Part of a small language model's weights.
Training: a variant of Muon for these matrices, 102M tokens, 6289 steps.
Each number is 128 + 32 x the weight over its row's rms, rounded and kept within 0 to 255. Layers, rows and columns count from 0. Numbers have three digits each. The size before them is the row's rms in percent of the matrix's.

# up: layer 9 MLP up, 448x128, rms 0.31, rows 99-123, columns 0-127
# down: layer 9 MLP down (transposed), 448x128, rms 0.162, rows 99-122, columns 0-127
up99 093:130138093113155090145161119136081173153114078064133075078203136183092170081157107091179067134165124093115156140126143157153139139144114081090123120072146149121122162135174160155140157101117111129089162105091112121073188112168122101079172136204139131101196060177183100111126124078123107141131160095102116114093165126096170111147103099117177093122151139140133140100141159131151095104094
down99 094:157172172151134106114084103102132124165121087139089121083028161146189086157185138111194127163137197135078098157146146146117108091166130116104140120078129139159157120155118157179163167115104098084113155031091134111182171087104128144072116098115125124070126097125131119147096148117099118103130116138157196104132157081095143098134094116159205129121149124092142152141092115107118112104088
up100 101:180136162150181148156104158065164121127161112102151170122134155136174079108115147150109114123156128091111115119087101173118154097164116148181146171131188139123230141140189174122158128093143142103131144128186151169167069178100148113200105135140131118190132091115072133147055206165150121126085090120117113144110161148107082148137136100130138149101134173089159102120144089111131114073130
down100 099:072153170041162089138118142152163146107157152091116154136110165132175177110127134142194083115119190096108159098133208158178112131049113088119150166088104169110080142145136096136158177077147103115127095146128115142111127135113125062134101113144107095121160187077116096074149131102099116149149122139149172156141134136159088161159157140129155080155105174166102131183120096151137167160192
up101 102:096051128181092145158105113146123122152098101080142135165177095100149122164164100220084124152147132096171137113110144115056105107095117158174165084156203142087137152166148200134144122093135173127087130223149131117134129179134108148119160105146101133163151113119123101092137092138135128159102149142139196123133149113137103066138127111099053124062152167151130116147150085122152132094158
down101 100:132074113105104148104168109127095130178123098123104179224102134143127088139099093144074175099104192099111138146102164130134093093138066121138113113178119123160140120112128060089141147101067169151110111133136181126132124183126126170156111082128126090109171195085146155132166161129146139161163128114206184081150112108151150088111137143119046170150126152151117141100124137153178124117199
up102 113:133179125093146120191144108137184093103087142124098150113163150137171131178102138088123173146157113164085143183101124143112146039108155116147082111074082117125137161198133101155120170137056089127123107118168126149098120152146172148126108115107081120095199125077142122129108157129114144104138163152067126110130126118148038163200157171114128101093120129170084144164095098162142095070123
down102 110:113127117069201103122103073152090151151114143142145101122072107145182132185118109090070127148151065127139097113122200172138139175131134122101128109090129138057123141171148119150120128122158084141133140093132185139096134087173148071155053161168152064127075126099151118119132137132177083045124109124189158106129106153118135127141151113135176118149129175126152184137216121108118113141124
up103 099:116146109165124116152107124120152129131088150074107091130150163082137101114144128179125141122178146134112128097086136113113132058182140176100102129153089135096121117130166158109093118125131132102074135136156205132142109122167150081183160125098039088148130067146076052120068092178110100134123167097124138126156151135091162085178027090104125124164141071120118147117107154167165138096082
down103 092:098136114131123159077108117144154104110164150154092151154078099125121089161124120120127139122111117190087130110141135086144111112153096138168150101051143100106133083072135107097108088114097144151058188104156152165088148133171157100151145111181178084209150167103151151073109088104152195132148141156153111111144086142145147113124105113109093123143100086106041202116156172131164161087071
up104 103:137141115098082119141117143119135137135137134109107098137109168148120177152094165119099173139156174124147096151069120100092100116122100158121088107173116114058103121080138121120168140149148101084180141199153106148095111178167107092088108131160050105104152095090168075114085094179095120132086137165109130126118119139122089082176121174185131109190086082192103200112189181163120125108118
down104 093:169114157137156149138127115121142106088124132159084138144115132131165121134092109089127099083125150135100083168132138162174107115076099071122155114153126109045161126116138120136107099135114165108132180167183132122129148105110156070107121120162179112104128137071134144121079108049102135134202122130165145146123110176125167054148119155236121092149160040110135146137172134160169195117178
up105 101:160064134152122150135122101126142129137075204132102125123154131081114191117134169185134139114073142120085107127087097184124203112061108099178179173155135127146120133089127118157183103130136157107176161091116142186087205147124157171101138151097085123104147111106121155113204123096176154137102107110158057130138123172165153113120137136101148113126194121105085099129134159146116070167133
down105 096:114139106097147165108115066105130071124125110101120156145132064114119159051154094078100074089146150071126096130128081124078124179092084147175144132108164105173083100137153120128154154139095174094163117085108123103135136148128177127119158143153085142067081047142118131152097181167149092142182104094160108073133121110151143185125137182096109112095096106161142098127097064107117099131077
up106 104:130129095121154137156103131088131099145095134164101098115096072144098144185150103159082142072130142123096152120109119138118095127128107172120187111201074111133069106127106112152062164172136124130064137131136111163162113103095112106124151086130100095132108139114117183070084123163148131130105098148125231162132015105184121150131147186100118192105130126151136069118092127109142129169157
down106 104:095154084183139119075098161133154153154154175193133111088088119137148077150153148068102088156110178107107152104125200088168099133170111117181119106145110120123168100142179060148138141092112116150113183108139121181105061129142160111148167153106135154063160111111129120145129074162143137098152140119104084143087090134150159179145140121142081158143116129180112089188132049103188146148123
up107 099:117099142112126136130111097134122104163123118137093135104121119124088139158060140130147088105156098191182105119114098155114172093084134154048101152034123092155158141200123147109129103112173173168162126157114130101181114088103111158159107114179183191140125118145143117058116123101151116129119121160064080121110139099133115096062173175142093154133112175085072108186114110113113110189130
down107 095:112136125116145139076067161148139102040077143147121140121111114054167042158125106144188150102143086151152167093131127143091149126121146135110099141094099146124065079143121153121132148158102118119118107139148122138088174086118109110100146183152137060118098100099100177153142080102115117124167147131113098217099172046104146132076113129120156063118090118142123092174086124162156088159110
up108 106:136100165081128091073170112161194160171106070157120097119085106089125136165087117152091127186140130099149151153138160104076115163130064189118126102163139122161121088165066136110073148133140104158126115089147109140141110092126154121200148139169108142113129177140104101134071083093176165090126151118114065113120088165116136133058120165161142139111174089092112130109190178110101186133150
down108 098:094126179131061145105081136154089107147058142111133119123120076152103074168068139145107132099095095076114135108115153140153134055138133098084131111115123151103147044111145120154150112115204136104100183034129153119122097112163168087129094099073082166182155128068158127116125129111094138169140153173126142100167167110099126134124174084120165135145143147111168107079103133133170071141119
up109 101:114047105076102125120107137152152116111153078104103126126122090114148095084157134119108128113160128118075147154157138102169182110132126115105096135119102132100121108109187107177140135118130103134100125051183127167135135147140127173125166083092117136201144131108046043036097160125125146157137105079100135139127083188132080114162126155104154185154180116106100161053141089111113162123156
down109 101:092085170089118107142078091119092145156137054202124120119049108114159068149114115123123055081136146177180168169077177089120077116165127113127130104155082107155118110170172109166129108158085158099087141107103101139096124154145107084115159182186091123140077127130156120123135087086108113110123104092134175169098113143105127128177158129134121078093126131152125174140175087166119102136080
up110 105:152097072127189104175116147135132151115144130181143136134095143103099139087172126155145112159067136150111147170149063115077131128138095177069105165104125146122105070121121150133121113089078117109170099124121211180126136161120097198082141116146152120165080089060083089168115104122122104127124131147119119085127185122117105201156170117134137052095088107145180131114129146171119085107179
down110 112:108132111172159142162107125121124147144137158113067076119095131153082114109139072128101065104140087113086119156146126211186109151131118101178143154115067136130080077119159165052097134088174117151116131078172186190145133102124170164101121131126117131134181080166131103165128146182112118102128150113105142121130141121148073140104179132112074172171129115178092087146133059095112116171177
up111 105:063100134120106137125090120174096127131151194095117106112098112096077152167118099106108101097115154157101121092050082115099159177144115190140119128121165136107206113179131185098152071114172114072180109081155132144136154066142176138077131129171090084111128114085146158149161135119154120140120138110146167164132097148120158167186135077091128091136140121152173196181116163095129127122171
down111 095:105149114131064129123108104133134053151114114134091123093154113110158121120145165145109182115153157139051100135127162053088109197082168065157125098147077160180084053191139113116156131171180101141116126089122156116085127112112121094143153133149079165143125087147168127093151118154176109105143157113102079081136125154168155161149064142119134163126105134141108103157124143128183134160211
up112 109:169123056085095110146164156110166127173064096166127121107185098146146158112127140075161119108153118148146130121135151088120144104107165135132105134124189124112134136121099146142137180101130140158146143090184122180125117077130134203140144089159156075137176039146203188092118100145090109170081130114114138100147187169172121152142209116150071148147130133100149157171098149158125150116170
down112 104:062194100091101145137182138116181142135109119082140141142144179094156172135121109113116177102069122114125132131135078112141085157183131127164077131087156161139080098128097093098131125125199142135184103155118127101075155172079128124076132056119163150121093103107130126133139099069083120161126112100119119142135153101101179206157071153082098114154152079111105143139068123164132086090088
up113 100:122162167165119153153140109129117180110123148118170115127080178130110139206146100155169090187154168132148176161142138134097145091175100149176075128126081079099118111159150122147082141143078116090213115116111162102147089175138125153202087128079119124179175107178138184133146068123111173109121133111082148157175128137115127141100066124125139078091135134075131142161164188111114140099150
down113 099:134139127119210075142103166067157184100143124105121166179136151117134196210145134077141141146143169139153162096137178112136123147014111105128127172140070150114122157169072119145169101162077109122141115182122149118116132158139176084122131099166101086157076158150112126141151154097063126124156114160067142102152126148095151120094091127129130132149095161123123095144178130157125173144173
up114 113:151146113145138107086157120091230112148102135116150171118080130151168131121072136086104106160114136085151104139191121118115163146177135141102143148089164102153120113108115145137110102117084163160103143082205084085161202126098084131164104125160157161144163081122090163115091115150113133142141094119124117149138190149144103155171115097085068128139156166149096139117096227182127137191164
down114 113:097138151054177119109152141101179134124124097190080149163131173162119122080151053126135150188115135095151108141151083118150133175136099110071137102168098138181101154090120094146153125122130133117122154122157146084185107165080103095098145147112134188049144104145070103132091112149170206103124155129119115120113112104191131134166146147219098119148134188099141126139122139115152064121148
up115 109:143162180184155127142139104109140147166132101182166092158135185113120191107068132209142133087091171116159126161077102149083157122125135160118145148087128166126179162138133098118103119145077141105092092123165184156177075064152090157061164108156111181135156066144129152151126138152123153147109081161155147143125125080110097080128115112107102140115132089131130183138067105102192148161141
down115 105:124139113130130167144100128159131142094074095105133144132176155103176104140092062148147088093127098071128120059184095151121123140168125168053124060156148155108119026111103124172120127131122152162120138157133199161091050106139102127139139175130147169140149156104177160117126110051170084141128094109126175148084131095148151137151126124140116151148115068139166158171068154119132101153106
up116 098:110197111134059096139126142221168110101148101179094103139119172177121120124128141119125132112182102093195082156184154120128175136115124138140102066118126125127088083157097101105139148099071164189100182088114118113085125152068103092137142148109132162157097128153173163178164096168154125110093121113072139158149139125078060141100091100130164079154080108148079162142120130146135114133106
down116 100:143120173102129183102064154122135113091151136136145118148144067181137188079151190091126151079132129120166142101115099148149112147147170113146162150174122177118044162155151132153124155151106150164133097116137069150126155091080173110083101146081188136154158114104185092059108107144123117115136129094161141160142053129119159115189117131101099125114157125142184177219117109157127146153129
up117 098:103078089109110083190143105138142115121117163141089140125128104094098174151181123137064102165165119155151143126120156136108104073157158177108153121121159173182184053160102128157109138117138190129075154186137111138189164072073189185139173134105113090104161107123131144159150082083103142119158153105121149156080124195155122100126173079151144115142119076095123126106148134126168171089113
down117 100:194111085138105111061104079129110147111188137187031115151153099140109119127198087111108132166106174142117124143094142138151145078107122127129095176176108169143175048140128092122126068133140117107114111176105168098116126134129147114103119166201138120158156123059155065179144101092144125129085165106106119086105144159101122145102134054155115154124104107127130160103146085147147113103183
up118 110:097121153072120115094109115133126132145116118140103112136136151125112127127141104183149148147164074125158162131141164130115053099120161070122131123175148104144121168144144108082144156071042104157130173131108137147199117075068164157125168059155160192169113091120146153131123159145126156132142131179092095168119091111153051173091156116141077109102158121174116082160082211132116158113084
down118 111:143118156113116153193102140152137163099124091131133105127100148165145080097146074088157071166191092161114079137114145109125167164076158126068113109139156128147143142155152084114095092126083103126139111135100136140127144159110102122185186132137087125172144164077100183128136166162071141094091149112189098087144119153124131127103091078149041118125025132127098148155105146180108079167145
up119 094:098116128115096062118170178195170099142090116104128108122145069113127131132047093102125191050111165113120155129119150080071125072150173134089132104150111098122172104152143138100098088080141173068090132158146092121113091122171153153130120116050117139161117179125089110126093110080137084129119177112125149107134191172129148060130101124119145093132163105107190100125116143135090107108165
down119 098:107137079145190141080190098133103162147158143040105115118130140159117150160106071203149136114108126100128146155103151154148120152091099093130171076098115116116096123069136148061114087097075123152143110121132128150159164149043106085150132179161080181134154097108153116120159124103148199092088142142154137060104137123141154072119111128134108089162087127081143150158145150103073084108133
up120 092:081097123075043097139146084155155139132180143094153130095096102106092139065164157163188119180132104151164127084130163142093111065136111071127130111106101096085150156171093135172087133113105149174152130137121122113120090116045109100157118099139102176144098063160124097148123152126145114098132187070115144157099140177148117147127162172159137113100149100139118189193159127150131089071160
down120 097:071137080121101179101076119104169166121152150101161124124150056172146116102099133136158189155098120185102185113116082123211120111165109086158098114127126133114114103155140128156164133115113093153106109193122123134129090107172064151112128179112136132084115166111129115150153127124123145166143102132068163177093151194176145090175148183101128123099086081145112181194135126089168163093147
up121 096:110100119141129081083131067162148125100086164115065112132115093120103107172111185123061159191088120143152138118142144132119126162063134109068167128086094186064102095136154136109126164055134154140141111141114147149174101198136158171112183104194113130147154111160128133105175163149161181109134144095201149111102157169145188081155099140088115125147128176127103144125143100107115127090160
down121 103:083114113109193161083128143114104093144150156103136148137072104218170105129163150102127204185088115140096102125126166092180151138098088098103148103130157152079129136174069125155108173172080170146172163158145138066194149149124139092113097086144157127103107108150176096155148108141140154107167152120132158091091095141139175103140183163094050134080151129096112153130164136116129147133164
up122 096:139139076061158156166091099134185149141114109174092122147128138142091124117165150112147140098123141193137182144092064141081162073106149108127114128119156075065107095111099063129068067150138108079089111103080133076122116062156060093111132149103176101111161162087118162119089087113121107135121164148066117173141161084132166139144142103128145143122131089113060112170162131145136090116128
down122 103:096146101183166106104087095150088112181150179173126124058094130096126073094148142058181120138149124130125125181143101109111113136098122121201176123120086156064137156112078145134148112105092062120127120115132131140140186117129087137157147137086114106155162124158110136126132122132082151141180231131151138173099116140167191131152120104144089113134086093142078061085127109130080138113180
up123 095:071083158157117123130161118118111159114110105155162108092168085111205118145170121132153123144103099114114119168118163088123117149134118175125176163085135087086115139116176101119136186110151129164144119169145151211080075079164135156133181068103053201079111104151139137150181172084160099081102159093114128087147171115181172130167156115107136116118117128187126130128105180141129092129111